Weights of a small transformer language model: local attention windows.
Each number is 500 + 25 x the weight over its row's rms, rounded and kept within 0 to 999. Layers, rows and columns count from 0. Numbers have three digits each. The size before them is the row's rms in percent of the matrix's.

# layer 4 MLP down (transposed), 384x96, rms 0.265, rows 66-138, columns 0-95
104:510509509513498483507511485460509505504491497461476499506490488502453532519528513519521511522500469478482482546482502495531529519534548507473524506538567488523500479490511430529539505522559508502502538536474494501538555487473559485508467495515493448492510518494523487497503506494511512520
092:450501534515556482519471524498561480525519471482548503472506523538506528516507495532525480490488484481467481518518443500524530474520506538495516464493524479477499479497499506512532499524522500519527539502470489491515509520478525487478541455479519498495483568521492499491513483484531460524
105:477517470505495515461446564530527462498446504523474486499519460499509494473470519524456461510500469487544468522529517495455490493474491494490501505474488511520467460510512499517488534524499503516478494502481546476482495495507479479456485472525498493536506515461485545505483548473519477510
081:511461506499554521501498492467528480477491547491488461497508486490458522546487537547453513518496465477491513484494492514484493465505459513492473503491490522467487531513522530504533502487477528500509502490511454480533502443464445454505486497489539511537484503505463477474520543485515513484
101:543547518469522501538499459501519497463517488454502444537531483531474472473509475486517543484509507523487515483488501488491527449506502462488500495494480493488535480520511500517487510536487487487473487471464495511516487500477523536501511445540464487482512535491513519516547488442535466494
097:496490495490579503482500525460528465524512513483503484503506493474485498522497500547472496515523478523468481529460533508480468524516522489527466421462471511516465504483472440516514497470494502494472477502485486498510503514503503540477484498483522508533529535467502462467457497512530510503
103:494479501503474501502506529463516497526485485471525452518485485525522527513475529524493526493482491504472495495500507492464489494516450496510509515496435526514508467512527408494516486528502486486507503493462496515503523498446493422497542500513457510522485542534514524506522485517531478488
109:531503466476483497501489503508502446529460492499499458548536475524512522502509508489501589512490490480496488514498483537476497539483533488514500482490477509494492478499546507525474545532496555537518458490490514492500499465499529474501510441496511504458549500512520533476496503511481470498
103:464497516512478490505474542504498521500506466490486472473530484518475527498440476513479415516495518487539506499495503479475501460499522498497470504468508511466512486458437520504499513492517488475487499493489486477483547492527490452516505494473548560475501530435505505491511493504480508494
130:507527526501472504524492512521481523490485520512529494508438475467496478543532434493538445475536496478532510493527494484481469519475525452464490519519506479507493465486491446530489519540537502483520495504444478507536505487511469519490511521516504482496527502534461485458516487496506484504
095:532480501483458481513490525558536484444487472483480494510494504531512498465507545477520459498527513491463517524513517489444512458485463498489488473531535503492519509490492519471472542490510511500495505515512500520494445483494457520515530435535511517446507504512495519525485487506469472488
107:465513495463439470465478433500497497490511479578503488477508458517520478556522494486518521557535472520491472496538479514502510534474481518464519503484501456490461512488522512510504469518513518492481496467535490490479502509494467517505512507501513530512470550476493485489520507485489500488
103:462453515495511518507549487505527444504527463464533479478509546496497531508475451542480529498560516519477531509474538486502479533508485532519490478472540504531546516481510481495510487509468497489476508508509483498512520485511482528510476486477493456509524513505529456526511487501504444489
087:475511499478493558497498500512476502505511525546493518494531491536502468481459505553546515563497506541476533515537506505499538459476516492515466553459484514512511506509514471516485527484530467546498472511511521499497474494507524523502506541511461520553485514515482490509475523478513532481
098:452463517488549498444487479525464515468515503446527503509502501479514480523524496473527530494496506519453482517493467517527502459464470492504513459504493512500491514505536472484522495479490550473546481497488500478508495463510498475551469481480501457479509503522477512493487488521477498572
104:489501451530494523469534535492483543469475496456479506478501513499522498497512545507474448563539495492537464531515482496474498523513494477519507524524509493495513498499514458512476469474504528543502503515463520497491498492512499546476490486508488423480482496519491463532477466514520470471
099:516463557514486460497483510522506534505482483506532490502537516494507529499484519463507420536484546500494497517480495503482507467528489478463522512503471525462489490532532503497493503464524489477495505526460528467495532467521492473536512542483527490490487488516504459554510481504524527548
107:489463522504455472431510479527496592470504501519493532476467488512488510450535519502493471496505492488449519507524506462476482462482496484461472522506473505512536491499487517518507504483496511439506507490474497505493537485511452481540525490487525508512463516502498481535496490512488503478
110:461524492526497526477498509475499474488512487444426478507490480500504532499513464494480501475493495510488499470504510494435471527531502459541481499487522465488479484511537432499515456543507513534513534489490540503525474506487543522502508517509498533522504491470473489531463520518510488520
107:510483480488503485495470519521504545524545489522519518497503506481524474510479525499515409502493565481510495526510522492492470433505517530478503543552531488519497498497509556506517524471533493472506495485475482511489491485466495493500554518505476527469452474527505493510480528505496499509
093:505474473561529471498496522508464508479469502488517534505535529508482478542503500498502545509530514482448510483525429479524504490453505462479470503505496489507515518519567452457510519493515489511512483491513508498505509465470475511485520518546517464519549504493502483487519505519530522513
096:454482494492493555513532487521527411531463495478469447477520481471503523495530475525479516508499497490538537530503521488459539524523503530476487465506520504455497480501480452521513490525505489541523512523516556524507507492492472498500512503495491486519524489505472496461505481498485482521
114:517468504478494458494477473495530487508468513469495512481541474503527495415531426501463509508510501485482442450490522490484504411484497476537492496523492480507493512508537522490522484491483518491510499513471499507506487455449498541481506483499508517503501511501497521480498509495519484499
098:483440510482494495540503499475512473498516528450450475530511496522502557477519498499519498502555504473493501499489486526475514469517517571445508495505466509490486514502470470474493457483524488517522525523452494478544506475470503513479550492457504484476476480496520528492516505520489483511
106:507490455507542470526508510480481456485502500494492467450493503480469527488569496511477552458548460522541459483501512476471481511483510511494490466534465499485488479501475454516503480503484503533516505492516488492518520501526513474482501465504466476525549483473525468534508477470489483475
104:480482537507521465514489464528513565482470518478536521537493475494502442520450529502524471478506471496470503515506499542541525458492530550511490517522496506503502473478501496499485521527475487504481511484502488491469512500449520498458532506509497488504504520469512514484433536535480485468
098:502502530530492515496496506495504510455516517459532487497452498513497509477517583503501498502502491524495504469535504480479498490468419546525503492514477462471465465461484468547516523487503526502498508467491497495466514473475476524499475508533488463510476496556494505487522529470474487493
128:486545491530551517513504548456463488520541534486518503502480467505476509529524461521505518462527504479511467542522513504497469513474490494540445479510520512510504498527540487494467520464504510493467508517582512482496488499517509522491505501505521509471494493515504445512530502551491486508
091:526514493515454481502516466479517544438493469481470505493462513526476475523450588497498523505501537503491482441484501523504490489476468511533503506480483495487445494488483525493511528462493480510495480503499526511497494484482484548490492529513529528516501479509456508485529455497492529490
085:545501495500583455507471510486483510536520490526511468504495468491474502459492526495483531464519429514491475494529494506530483469528513484504499533538491498485499492547530542497511470461529486505479491533554508493514516478485494506477504553496498485509503489493513498522462533538502524482
093:538451494485500513485498515492488486465535495501514454487479509522498467487542553489504514481553510481456480472445511475504489451505482459469536493524497485531548481504462512502519485482507533507460500505475507492466481520490487488494507486519508525485495524475517472530492501470509476422
091:464513529483546486551506473491493505543484497529525542457529500495464506473526454499480537487483511492454476478484496500466466464503522505511464526524480462505523545498448543483507471482518502470518512515506516511500475485540495493465477546489500540511493479533488462510534514490493510484
097:476462505513480529547495521468529462493464489434521510532513506513539521506500576508515487511512482524500530506482517503490449452517501526499491510478459526490505484491484430505488477518499484506521543495459493494499519537513463508493499506507496516522472549497504555500511471511511491495
089:473489483524521533467476492485544542520525492479475486471462512481501511509516506514549506509509500510485514498516480474466487468513490544486505479454462438504446432512501495511488477487508497513474523468503476519493492548497510542471548468501490510463527468511541506485514527513531502518
103:531492523528465478538436510520531516512489480502492486515505518505480519506523552514490491470503492452481533500469432506484522436473515488500522508477469494461521464524467515480496527495494477528495521498557503492515495463505459512510509497504474483464503519533508525477502503441490495478
098:523511537518481462444445489466521546508472495549518531501481499481494481507507551486542511486535506468429494485496503497501503420513480488518517542500523461485509501489479501502473470515509486513473494504516511523481481477460503456508509497505463485475507510503459481490495496475496477523
104:488481503514529487514482486460495520480414463520473496498527485487494470506459519541483497490465507489455495470493518511489508481475533570479492489486521463505470486492469460505494537482487503521493494505509503493491492473463529487452467499546506517485530487513523541502445491503454500496
098:469499490491496500502494468492487470495486481540517498493471486487506484514539552492500473484506522521485516502504513527508465398472498540481474504508500478491513490468508568430487512502465514467482479491543489492509518509478496471483526450485515536510523517461524494477479472513480496502
100:528529514527450452485489491496504562480500495454519534520478501522475496503520476522492478457527476483489519501528463494517515425474507484484455499509487519500531503469516585498513500509488533488496518471499454483520469491495509477476531530508475513485517495474496493474483507477476519482
092:525497513505580492558477484515530484504500504499469480486510454516500503515502515499470522482510452480494472479479472528516495438474489508483467510472474503432462482521481551503516491474525488532464534506484524470493501511494506466528489547504506526511485484486496541489528482471484494507
114:479532523512559512536512587529481477481476503479496490470509467502473516485541486499539526530495491466471468498465520522507537500482502501486500469509494495503462526483471526475513472484491517503509460508505519519532521512481486526453473487512485537479546500509536501490511541458464514513
093:558465484456517512551491487533527538499524490488503513504458487483462517514495518491531489482467479539487516466449481530492479482520494496480493528481478491538442476488498470486461536541505512533518524520491486496520475479514477479509505519522538483521466528517488500483548507539490490463
107:486523510482481499459523508477513556499552501517527483516507485481489521502482519507519456525535518518545510527519517500476448448499513449521545569528469515512487498498522471502510474502527507481498484523482502516458507522548492527520495471486471486472509498539489470490494515540533473495
113:511456506492471487492523510526512546501442489428528502489508520496465476495555517519521501493511522478530476532512450552492468498501510548538537517471471488512487493506522458479503490486513494514503523508525476495495531482483468511509498477546536472531508491526529503455531477496525504491
091:535471506522439483509472526507509539486500489490509477504521477533509514485506524513494515535526478512501475484520532481490536448509473488484492459505485478474525515497470504504532443455502441461490554512514522476493492439489517465490517460513469533503542500493469479511505476521488500483
083:514484479536488483530497536494519498506494500494506497487486502503537521453539507505492513534532501513511514441518519467507523408440476539502532494533511510513483484535550457499463474487527516488477503487460490513457492510514476455525496487503494491514520479513519472509515502471513467523
104:476472465506512504522476528537517490496558504502495548521475528517517508495526515484550508511480508438530497523495481486515522491493512476473511486494498479463501490498518474483508527517461467505474554520560525533485482472492492545456508487538467526488490505529462481502547514521477475520
104:497520565519480524520530510520505462522499470501490456505479499495541506529495533533500519502475510493489555536507521496502508511512521515508504456583514494535496476512536466480443515503506537493477522493521526495481520485483458494454514503532484523472526498532495518524466511507465473492
101:472515469487608541486512492489525524493473511472477517528489544483494514527497511490514527479457509529481495459484521508499473515466498515478485454461470509492469497524488463492484488513486479522508513509521522490502492517519563536509501520549514460516523478481509494525512487533502508474
094:509513472494484540472462496475500498461515561527442467510506496519495494471510534508525512472508444499514521488506533507485527487467487550525527509496480524503452516495526457524474506524510495537473486505508524512514517503505477537491462461506518538541505500531463511485512494483547522541
102:519486492517433459447462498526503513496509506515481492485544503475504536485512579463518437498495528497514513501489488497464494402473444483482513497521505510484521501502497514501471465490504471468523519509494508499489504503508498487497518504488490511460483517545490495500513473483493520501
103:520496490507455485530474471538470506512491525442542504447467477531500482494531507494512525547504519532514517486536503515494461475454461513500463474486489495568476480494479505503508517511519545504493533463513464492517501482524475483496526476496556500495494504518514489521506511550511502464
099:501492475518572508476489471548491469503460486506509509507490501542533490531488458500545442494435537482495502484516490519482479473498540480484490440481550493462465485496500509491508554490530499507483502472496471496525526503510504517476525501517506505497520508478524534476491465499496495535
107:505486447500506501457486468458518456507500533535462524535520497464510531528515499493517489527496519513574531560513486516504520548503519516481539468489486518522479498540531528512492498523480522545506500520485565482491463503492507476481518471516486524475481516490482500500493487519483497524
082:498503508485536602529481487464503468512532479518507514470494485493503485468468535491504428487493474480513496489509526480511526444536495459512491553490511512501517493514502500497526501493485463475516511493513500512478544513525495520489486514523505532527517467482523496516466507514438522515
100:498498465530466511506528514506493469497443517532490521515510487473492539551482493467521536544506538529503486513505519520544534513497503504501478418554486509489487520509524504521499454511459499516471519501472467465540482501485493499501469501484539510504491490477521488502473481464518510546
100:484501505501576499527511423498482536484501491528482460468516479510511499538499467521475444463468519513478494498451539497517461482519466487473489479500516482524467484475511495505521506470522479475514520485454497499477553506515505479484532517519500483515478514563505482494500522513505497494
101:480488557502420491521439477455500541465496481483513488532517492524494516512504515514465456496495496500477471505511490504480511462479491503581511516481473514453505458499502567478536522460537495495504458505509493512498508479503495508478522513491493522493474503508478514489477506491500495508
089:547470529495534487505514530508487512557491478516502536466542492484483487444456513486515487493511513510486485445499453511507470482462528517505487544470497482455504522493503523454512484480479486501483490509527500543500489528518530522506456486481512528529533507475509462487493504496503541554
096:490515516532450514503479485495521468543458500505482481500503463506504512482540506509501551523531496506533520496517546509479546512506449534500504494507460461519504514453503499516481482508508525539475464538522508517488463517531528478527530496509509560522458488468523530493460516475504523489
101:488504484535627503507498510479527465503465501506472540493457481499519525536515512518463468517485522502502499524503529470500488495515472466456525481497500464537489506489519493504471505510519496502488548495497491522489500471464463505513514517495498497498494480467469499492451517465497474478
099:536493556521451470533484504499498561470489503503554509503518484540509520491468562486509490508527448480501521515488514503498509462508490496538514521489530506456522491501476517460509513509494478516487506496519522489531472506474499525544501550469501512479497486519508558484524532452484508497
089:553484527499533489510422490505496527493476504537498475494509498512533517444515510486502489516495490521503509513514512526487556517517482527528538549485539496462517477469488510525565519497514498531455529475515465524502531486498490490484498507505468493489518493506550531455521485491470510471
096:482529446477521548465477498515531490533543459470482480476484526485536526545534528505549474535472499474450502481475501524454477515477502490480506465486510507457509502514545480480505476465529511526525534518495496507505507481489497473522499496517502477503502498433502514516493465488517494509
105:459525469560528482468515484510509593489499503447483505458507469529494507530497472521481540478457480485481500487496516477498493506498550509496483481454509483478513501492484485486526450505527479503451486505508502537502538516544465495485492495523495501505499497478506485470514497526486496545
094:463510517490451531496521504498548472488530452491472518507468523447505485477483456520486491483494491534541499537520509497529507510509471553494521561529514493504473460472508475547518462531464497526477503492535520523506509523469469522468497453506480518485511487498515502509489526497525516483
097:521514493497525463526450490527483503463541496540515500467500499519496520488474520482511495504519549485499494489491480490518580435496508536479493512513502468498517487512509538462507490468471440557487464490509475527493529521456482481480540491481497504503500509488498517498511514465479483455
095:508484486499469502494470545484571493486485539494497488497504455509489478485520591520490499477532460503475541490532498500488515437463499532519506538497488491499505487493498472512465467513469512510471497518489491489509464503473464487532511449498497506488514509496529532450510520477501469502
089:490516505486502544551526495472487520478527525471543469481506511512487482490526538514456499476526529526506495513492466510484483519499497516488517503523507532458519526489516491508520440476454560508468500490485495445566487490496519482499481482489485513512543510542517475541519522495517530534
109:501512467534456485501475469528502433444487528500455526464522500508537490445526500535536447507507538527482523506496530510482505484480483455495506488507530498528523531499487480553464536478504501489494505514526517502516489472469526488458478483479516472498500511493509518481493509495550509505
102:484440522499567512492492520495554462520556531519464486468520516497494483468526435504514457493484501505497481526497525502496495539487532538503509467446499494488480486518515462527538485497464502495503515496533496501506546509482509496487467526526515519525503517460492500477475490526474508477
106:473494517500464503493512532508457479494476517488533518431489500524512502513471423515485427508539519488544490509500525493535516510520512497527488451529531495530461461497475490525518506488499513479507514490473488504455512525479471510470534509476531532484448512500503511518491498473510499513
090:528421495447576501475536501549476492492506485495501508507489524509486497491524496477491510474477511544492518506513493496520465466515525487473475489510477520498505522461497489481479488517474533522494528507516465497456526508492520482531523431511484459517506516448541518511496500529510502482
# layer 4 MLP up, 384x96, rms 0.279, rows 67-138, columns 0-95
090:500474509471505512498520525468517517468495461546489508498471462512486503446490490471506545528492515529551467511489487455517478506501505469499539479502494501504501551511490519460509538489519485514490473520506479593494493511543529517482511498494534472476499447523503475489490474509475527516
108:470514490523478523503518508576538461537482550478478523549548528506496507500460511494492489501495484447527505456510490486507483505502476490488474528425539496539479469521492521493479482520513510498491495540526523491489492533503532507465504551495498499532521510518495515538491513498496496522
084:473534496508513483480490443520484471579484473506496514495529540480491516454507473478551559490494469509470494491518517457517493494478489509486507463495485504489503501508487514552530525467495438490578523514533496515503525499500502492489499523477486499492525486477494520520508539473492500505
101:549503510491482459547476488501504504487475469488495501509533528508525465483456512495552506490514535499475519510496546513482503486526506483479490521503485531485495475495513514527540480442545485553447471491448477473557480512510486540501501485489450501501489482507545481500473504514496481510
090:513565521479519479512509544544501472570488458548507482526492538520537471461473479483522498512480497459513489520506566510507495483524527513490515496512497530511491534516489508452502501495520502463504510503486535453516525498459499503527533492521542487487522497480482490498498491530487522468
098:520508493500479492531501485487504534493493473485489510530524481493537513503480523510525550501483523534479515465482489496502503537549497506543508516501468528519471491563483480522571486502535490507521489503483521513512515458477543485430513520505425469513508503497550500508493516522477491501
112:498512496468494503518507497482519492489531448504522511497497474481488486507487516507525508479518523522495465508488521512519483506499527476558560519517490514510489504527492510513528535489490480501561438537485461545499494451493531513482477481491467558475439522486512496500461515501540544483
112:490533511521471529536493519542554546487459500523550496531492480484472445486435475524500494501515501499507508459492492473521511502553528503502517517495480538541484492504491507502502534491519475507490455483512530509514527521507499484470481507484508541481557528501535512496541542491494519507
131:547477518513466477503476477489530474502522469533497532521502461478536531517487474470499508470523501494541502516552490482530455486511494509516489545508531479476509478504504514478481539534512523465486496556471476507531540471526501539520462489431502510498487513489501471492522504463525512494
093:479452483479455551486528466474533467528457505483486504503546482488500499484509522471503511501507525487517466536478495506471538506464478496519514478533510523475480492474483530515465478477464487468529498479511492554512493481474480515552469508535503499458520478491468457506512546501490495536
113:462509457500457530484461472488549500539525460532522529485523480529520531478496461472494481534524515505543457486467505506515531515488486460499557505536494482490500509501458523519529496483504482523502527488522510532530540513511466517506530524491505535495466491501522469545491513496533524498
101:489512533497499505554470476483537477523520451473559496490551526495457506488495435540491502512517491454476488520487522470530500517524485478537470515499482513494521482500459507519460499508477502525525480513487507515535523462509522511530484457462525471495520540492517512499513507517522458490
092:505529477465488458472510503465505459500530471452499521509513560493504518520507475488500493540479507504506469485504508521463498485472527502523554500511519487524511537482487476494502520467512527523514494554494455461491533512468493492482468475500521555466509459531500494548471519461483497530
103:513511454462476479472509515514532500498463507528464524530511471507523521469503453506496504472511536486553496441543504463491499479499518469551514493484508490545539493488444508495504514525513531487478496519504506547489493480495528490461517459481535518488528489489526483514509546474537501496
102:547537479488478542506494436514519524514505503495519494522490509489518511525479480457497486499480506531528519483453568486492523524520495517500504494507490557505518491534538509514515487503516467438493501514495503460493515525506489562484526535536486525500531496467502514516483507487543552509
102:476540493517487489529462508522549529498557486490477500565491529500518514512455479484475481520482503516568488533458499501516496490501533515519533506508497544512504479508483503519478528456464472479535533520482475531522504526505522467492521486511513502464477489524511448522518505486498514541
116:518468502451474476517517510482525501492533518519499485529507507498499487478487480459490512476516522493492512488479516453500537558484514483478480500502478527514515486534511533436542493517557541531501446512491412504504483473503478510511484525518533513511530477497500484510463496521465489499
113:498497507487493513528495521534499473532511428483472466554493503506469506497501498500528496506473543530502503533532510493492526548487553500495513495471490504499493514473485508468513537449513506478516492515547447519515443501539507494470507472513470545485457477493514489529469516516528531494
107:506497485477509496560471430442517459503531482523472475487507490470536509471494495516490465534500497485524480509459513503511503516556503515496532525527493518496492503476460537534478516463550483455487492485474512548488493476501505503460503512485528552515474502509508512533503528517504511491
096:512480510463502487504519525495517505525538486506515514503508507472509516489506498471527458542463489498544502507493539498521507498518502486470519525485549506509517469496482492520539550505511492527487494504558485460500517524496512514498460478435488509447442458448522500474496538516447493488
101:501472495485507521487458458495538491537487518534528493543537532482512452483514476501524546521487501548519506483473531489507500539534504479487496505491460500504531467490470501473495487488520439520492502512563492542486527510461506486484468510467502474484455514476510497500494500447477498533
134:481525482493485499523504487509543482488488509510488526498520504467478478457505485477542501488526549492512460529464511511506484486537516469561527504528475507512453468502477516508517514453508498505537478559462526506536463505477507541484481520483476533482468514489491483540490540488550487484
098:506482532519490469524513533479522510481499525499523521532525474522516496470502481487500483495491536443540525458502498487506531516523506538476507527470504502511486449533501521472545459519537487437459507480455465503535529521506505494460513517481459492471483497502499527500498541539532510497
107:556492473483475473532479483474481462515505489516475507533500517487523530484532520494505515498521500508536476489504526503495528493518522532525505493459475509526585552500466529503487508455513461493499462477546495535518511470506545482480515493490507471463538467467496463503488470502480503503
106:453494504478494502501513480461539516527494517501433494508505508509551492507489512488495474504503506452511468455536488516504504504512506462506485527509508491507487515503519533516488529481503480487489462505509518520478544513524479494491509495450552493477473493481471459573458570510540517493
090:539505521530509479491510482503540490504491490489493518532492493500535488513502541487551555475486492526507498530493512511487534505458478517523479511532516489502477447551482516520557581447524489495528485506540511529515515464510522499524475524526493487521500487514488500519501548479463512503
130:473509530521511510531507487494517518543516509496466509496522500492484504510489465500503531433495502510551478490460477526510528526484491474495447531522550484477519538511492520508494491464486524497506483512538489490517506454505529575471534478474488519455464490457507499510527484494487500454
082:489509496501475482503510501442511522498476509510510525517522545453488502505508520509494561472512562515500505501496485484484494506469500500575494521525505506481472497519477512511498479489506488496524422492541527565503502462503519502477512485493484479498550464513484484456551477490513512517
081:516501507454512506475511496514494517474562544523518544483504501506466442506493494522524539507482489502510478449508526486521477507502504504480502510502551550501529478510524530463551496432521454501519496516488481506538512448542509545509507516493522503484481511472521510499515495492488533499
090:486507496486488517506514502541501481509450479501452512491555495493512522507490524480513516515503513495493468528525516546495530460523500537516498514494492508500502541517505532523492507501507438528497499546535522488539547430484505513482503501503488460470579494481494456528534501472488510504
087:522490484515526509482481543496511462506526489455485481543507525519543502491518493465535487516505531506561493517525527486548508504520483501510525478466551519479452485552554463506495501520492484532484476533494517505495521509472523499519500471511528459456537481479522515479503528537489517513
092:535512492540479441532481526503491433487480486523500534536532546512509449478507512515518490541484496506497536482478487480545546490496542488478500512515528514488485522497457481494483498480497518474468505450483514476505521538508515557512485493486515463511484520470512509481517495517472462478
090:494508519485496541477523509466490520499492497480500508518509506485537429510509507482476488477476532548493502520473485524538511486527510449524468496501521534495521532544523531452486490513508548447499435562491509495500474459503512513509459522510500498479464506505481499485481473497486534506
099:514497480448538479535471510546502467505484489538484513516509528489514507478493492497498522492499503520511536497534524479551519484511521507499499511509481521542497541536461495500515453484492480485548480518526489463468478495512516515509508546443454500464510510464522490516512532443449483486
100:461495547541495526456460498457514470489514467507493489483508534476494490502502499476514501511530491495506513501495507484502495464497490526482465554455536479507498479486496541492527487459516488552541502557502496519504486429488557500476498491486519511467492487456508474541495537511498504502
099:454492523496473469513522501448496516532481508517510508501486492501512505452477487505461489533507535512572522489519496486503491521512504482549537509544468526528548542536514496486499520499440497506529492472500523514470498502496476535519529497484472528482494491506526460528445503487527538490
107:489495440510484505493480484449507474506475485553519507525502475486528459519506504466483482514510525527478510489486507498500484495482505529492510509515526484536490503519505517498536502502498491525516487546519494554469518445494542461503506481492535528459523510461572436513473518512520505465
108:535544500462480511529489466498534533507501516494498532505518476491494475469477472459478497479467525479500486487546498475512518503477508458521529526511565482537540559501470495493504485513488478487498498533542447488515461536490488496453508487498526484513484482496502481457506488450492527512
088:498474492495505500480531455502526506496526493505460551491499540483502487504482523457524520505545492555497506522515500474472494493524533482520539517547508561510488500528472495495487495478488502536470442526504497522531515520489525520475497470544559497504534451500541464523510492498489484503
115:499570503530493546539481531494489497529484502513491498521480503474459511540507450504535507545506507504469517492464507534507542532509467477509487490481516499523476543527484504463534479492448501528529480485478544542506493483509498526474466505492504501500514481491544506467479516445486504476
091:493488520522492475503542511517469483525495489496478464481498447440512526516483504434521530500498544514532491515478529460482481572508491506566495506505533491469466502509523491506505524488527501495476466524483488486494460479525520530524501508501530499454486518494485462490502509526525509541
111:485516536470498508476502482478523517517461530531534515511510518458508505492457495499490479569539536528546483529524512514509460481536514519503509560525487513488502493508509526511517478520566502471481498467496507515473486523493485511538471498504487485473453472472453499527498521504544486499
112:502486505484451502493511469466522463551501517498466489520544496481483484493480474490517528515518537473532520496509485520526469536523554550521528469468460515536500473525522514468500516483477480499515502502492484481507521493546486564461524523530536524512499496494509476496484490505508553540
096:530548493492496516533536516542491512499497481464537492461523519478490480525494458458549500510485482480515495497461546497504503480496503519535533516486548484535487496474515546542503483476522489520473480568499468486535474484491499521454461507517496479484497526508491529481517507523527532529
084:482467472476467470495496497531510480518493490501474492511530505505484440507515488469495497487520479535482534523542514508503528474496531526490494539490545515560482519507484497443487459526566496538483446566503537510526489489498497501490515496490531481485508484459497495496483482463502497478
105:505522479486480534548488486545506487515516515496504497506503479528491480487483499516533550537556509480505490529497526500524506526500498479507443504514510518519478486519483481513472549512489519492494509542495564532476469468524502517471497504476475527491454470532490452536537506517457550506
108:541504519495489498503498482504523439522475469525482512521507473522503526466487523523498470513474519495513483481520512446488500524500503515506475483499530528538561543519441498528478509513513516493534464555511521529484551519496542524469481538479514513501502514520527467480449516505521513501
099:510533463471475426509490509519511497499504488576513506495469504469488484530488485487493487501515509528488489513467486481517493472555505533503519529484526513473513512475480542419547527472483477481511487507488468501532522511460536529495506503504521500495455519459483494489479521512517503480
090:486499503506474534489523499478473462472512565455448468478546551483500505503478507525513534494525493511528462456501504495524526512459507521470545496489513493521499501504509545493520529514528530528477500528514488528499503502521510492503459527488479556534502469498453534484496533519523512518
107:524475528523455490511493469511469441541471467530434506475533545509512459506482511489491474491509492466504494501496499509484504486501484486448478536469508507513532533497443529473500485489511500494504514524537486433531526503501501503492500540468514514472467498516509500482483525500546519473
109:511497503464458489485482520472519499509510465506475493457502517486513518464477444503481501537515528500545496472512491488477469539477498528579465480488502485505477486536456504482511534503515504465524499495485512523510521504497500541426526510523543521493494478493530470519488541473505465502
099:490478493495464471489497486489519492505505466529463536499502520506565525495471487525506476478484530519524510526506493454486479488522478508495512477490467558525513539524498516521493497500501469506536483516553488580508480494546517527512508508461492480519534426506511490504506495533522528508
098:540498523517470515497486476516490509468565474483481498480516521505542491488514496441524461521483516492545473464522537500514539531464505505501505488442504554513523487531469524500518529486478500492480475487495459470506497525468508489497536557512532513500484507508485533473537497476472478486
088:534514491510523594564469477445518450503458520486529514518546511491487473534483509494518476523481488542507481480481498492528506469505516510504489500527542481464490504513518477473507503469540512503482493555504497479518476478492526499489490512497516476478473515513479509481536478476523522490
105:496535528513464483543505508498483509555497480527480550506518475462485491496497536474521549558507522515489505510518498508558529511481481507521507523531504491498522499479448511506529512529485482488501487497493473486534487487506480500531463520502506526443536470514546498545476537475462476515
103:490549438503488502501487517475485476526469486555477492545559506505507494458516521507553510492461495469479528506495562493511512484525518484512533524465479474516446506498503517513517490495502508540520504508528516520498501517504523485544455471506492458516466482492484510500486515461476465505
098:557521488483504503476497478544516526485500515503510485501501513480495508478508489429551512481463463533502513439475534448532491497501482508495521533479529515526520495515472519495512508479498497455499482549489457484476477493487529498457501487528526475464506511512512506554503506516497559492
087:466530461454508556526479475500507507488532481495482491502506488484499544510492502479524477507506546484531511559517532524471536517498487449496546485482500544498509488537521482516464516467532504508486478521486538511483522493500472497533538508515540465461465484497470516534492510491476492461
095:463510498509505511528488479491547490510442506517483533502511480532490505481503490483483508568507504516513489496479521509515564496507471528512504544512467506541477464508533520562511484484500554521482490505518516512469496473525503489521538551462501533501492489453468495509458500463510509472
096:471528496488524526493515506502522497502485510577534488517505507509513444503495485504487527494494537545501497525553507490491464496498548495482473504479534486503520518514516517578479528483525506501485506499554512553517497497520490537492482534494492502482480459484464485528490485504469535447
098:545489503502513494500483523526499515571482521528522531512518515510494516537481508468525487523424508499484473505500516474485476509530566489519525488484519501511529517485511510484481538475461539455494475463489487506517483490508511475484533482508484473480484513434510517509521527456501516543
089:476522484442492527490544492498506492489523500488497493466483504463481450510505463499504494487462514510508466450511515486503496557516519519487478498513527531523529502494532493512496495540531468439456499528499493522503493474484521521461494490457553502485519512494499490555497457561500513511
098:549491499512494493484490483514509449538520510501471514501500550521515514506490489476515494531482545500511463518496522497476495495483485507531505474500493528482552523463518482472463493485519465509533504468488478469546536450513532496468453513443560512470530465481490476520487484503480485524
112:511509530504489519509496488507556507503484500567506529487518482515508488536498501486515483522463552484497509491474504485537511501534510500499514510490523528454515471493488526483501509471556453484480471524492533490496528487504488493520468520521554512479437496446491479491502532534441531524
097:475526454527467525528512476513496517526497535551483484530528525479500487409485486426473484502501511514525442488500495489483496494461483492503529508490504512492506488488540493510507466498506493515529480523493453506490488479482485527505502488466521484478505507510519473492561489511472456527
097:493512502507521523543456508465518474494556497536458500487501501524525507514495471525541518502525518494527513484537491519574533533536496506487487497525494483505474455535495539506454509472500522525509476518533520510494481506510489473445537506502499518498507471519482453491455542487504474486
089:497507515454502493557499502496483457528515485486488493499509483467509501518485493465495489528500532558508519490490480503475472494490551476542504545536512525520479509487516523466552462494484524489485479505487494473560465554513517535513481453507473494471481503479538517457495532517514487517
090:539523512513504497523520474496520509547534464494526521476501512507497494471485487490515499490509492493508494480486530494479452531461516509495516488499476513473536471502474524507475512511482495505534484482494485559515506532551515589514491494475507565509508504486514496477478528571465523463
105:481476509514493519508502463486513498575487509490516505512537498519515498490511471477507472512516507514504476543519517463488482517485471466500483505520474559526509525515481543523547489493526479451512467489518539528498504468515476505480493544512512509496472521478488515471453557454542536519
097:530494463520502485493460527517505494503520466473479493556510488492515479472497480484557523490474526543486463483510484494462514528506492512517525491507507520517497516485490500465454525499535539499493501495533460445535502476527481536476496531511530551471483479486486510573526476494480520491
104:508514448449466550497488514540543496490499487495476502521496547499484469473489445544522490471527506543556447497476493443509527502503502519510522538508463517532481481479483519494490517501496472476495494485515475528514510484487490508479490516475548524505492470510550526491501510502478478484
087:478497515494468549509513520452534508502495464486482493533506525463518542501497503463511478468493510455494525517498487514479487496488466502493520502506502504447482488574488534501472489516475492512504491511490517533497490524484487515415518468516523519436517456478502477481494513452519511488